{
  "n_head": 2,
  "n_kv_head": 2,
  "norm_place": "pre",
  "norm_eps": 1e-05,
  "attn_scale": 0.177,
  "init": "uniform",
  "init_std_o": 0.0992,
  "init_std_up": 0.114,
  "init_std_down": 0.114,
  "lr_head": 0.00863,
  "grad_clip": 1.0,
  "warmup_steps": 200,
  "train_tokens": 152100000
}
Each number is 128 + 24 x the weight over its row's rms, rounded and kept within 0 to 255. Layers, rows and columns count from 0. Numbers have three digits each. The size before them is the row's rms in percent of the matrix's.

# layer 3 MLP up, 384x64, rms 0.114, rows 366-383, columns 0-63
124:090116155156174125141144134116151127111105151120136158115133115145165136133178165153085136137149178177112111111108124124128126092134136099140148088116120128108123101110082144137174095142145102
093:119130147164152128137114130138173115133137168102134126109125115111176143155136154129121144128130098115093125158146130108135097103136121126139084132175190163131146142130110194139155159156142164
080:114136144199090110091156112114121149140151111154149099145129126144122117124101159081131136133106156080113147113088133146124131120111155101134142124136161164155084124123153136103119155124082098
119:084100108108113153117114125159103146123158073116145161147135124159141134131132108136173113133104145136152158135126153126172128178149119122161130140114112131163178167127164095139135089153116106
090:136100153117157105124123143121137066096112083141141163143115133102143109175111123114100122116114177111167148150110133153149131179151110113129159146104091141123089126117119131165101097129137154
075:117138140133155135142113127146096116141086131156073124103127129135196158132156120115128142112111101123129089139132114119103159116098147128110127065129142138115156145138169142158112075114173141
084:102129139144094156114082140135115104175134136121087163133144131162100122143117148149107138118142154144111147142110087117119137133167114121126116116116128104078079110149127113069182143130142165
078:143166087112141130120151090127165166104132143114136058123157117155125114098130116129103130129130161136128158123159102117094117166161105142127095147120124122144162154159165126149182130117121153
089:120160110137122125126088162141110137145125122132145145139093146132125146175107152085095102162145149123116128139149107113150143123113121118158093130078084157148152125136119147160180112077081137
090:136139138083126128127127092151123127164132103127092137119152095143101088120112143151118130132097092104117136136107090135183110126169104126145138128112136120137132133083081169121169103189109120
094:173138159159130111143170116165149132147117129143086159137155167140108153146124183171124131107151159157126135122144106189122148095140110128133129113154168129132181121113117132123122149151115139
077:165149121126164130091143102117160115161160117150100157134160097112133116106118144118130168133179154142182104141119111169139085155121141094160162096125126135116133161140093115141149106145129135
092:094104155137093162144102091133114123146160110106143109111118121133132111105095130164142093126160149128133126132135136103134172099095146148154091162134148160102153121178071127154113131135152091
139:156130139142079145146122142125107129138144160121140112113106137137118131159134128182103110130109177160170152167148131176163143113092144145115158119072127167155141118160107142147142096144131137
088:128113125114145125142144150114078102085115091107115126112099061106129098086091114127124122134132091127091150105090141131098121127121123100112090133090129143106116120106133134118169110089084122
081:109118150151115163147142188122111123157165113129112165124146122152165139107114148108103144125148130094129158155130098092081137153115154150148115082117136152145137154109119160154169102109094107
086:110175116118142116115131147134111110141094103121155115148114088109130151150102072129087132093109103105068123128135127093200126149144131102138112108114117104113139116095142155101109119113111144
092:127159114152146187125137115108137101164149120125102155137121186123118137095145134133081132114142167094160143121076106135135160152128148158162130133145157120147161144089120126118102108165123150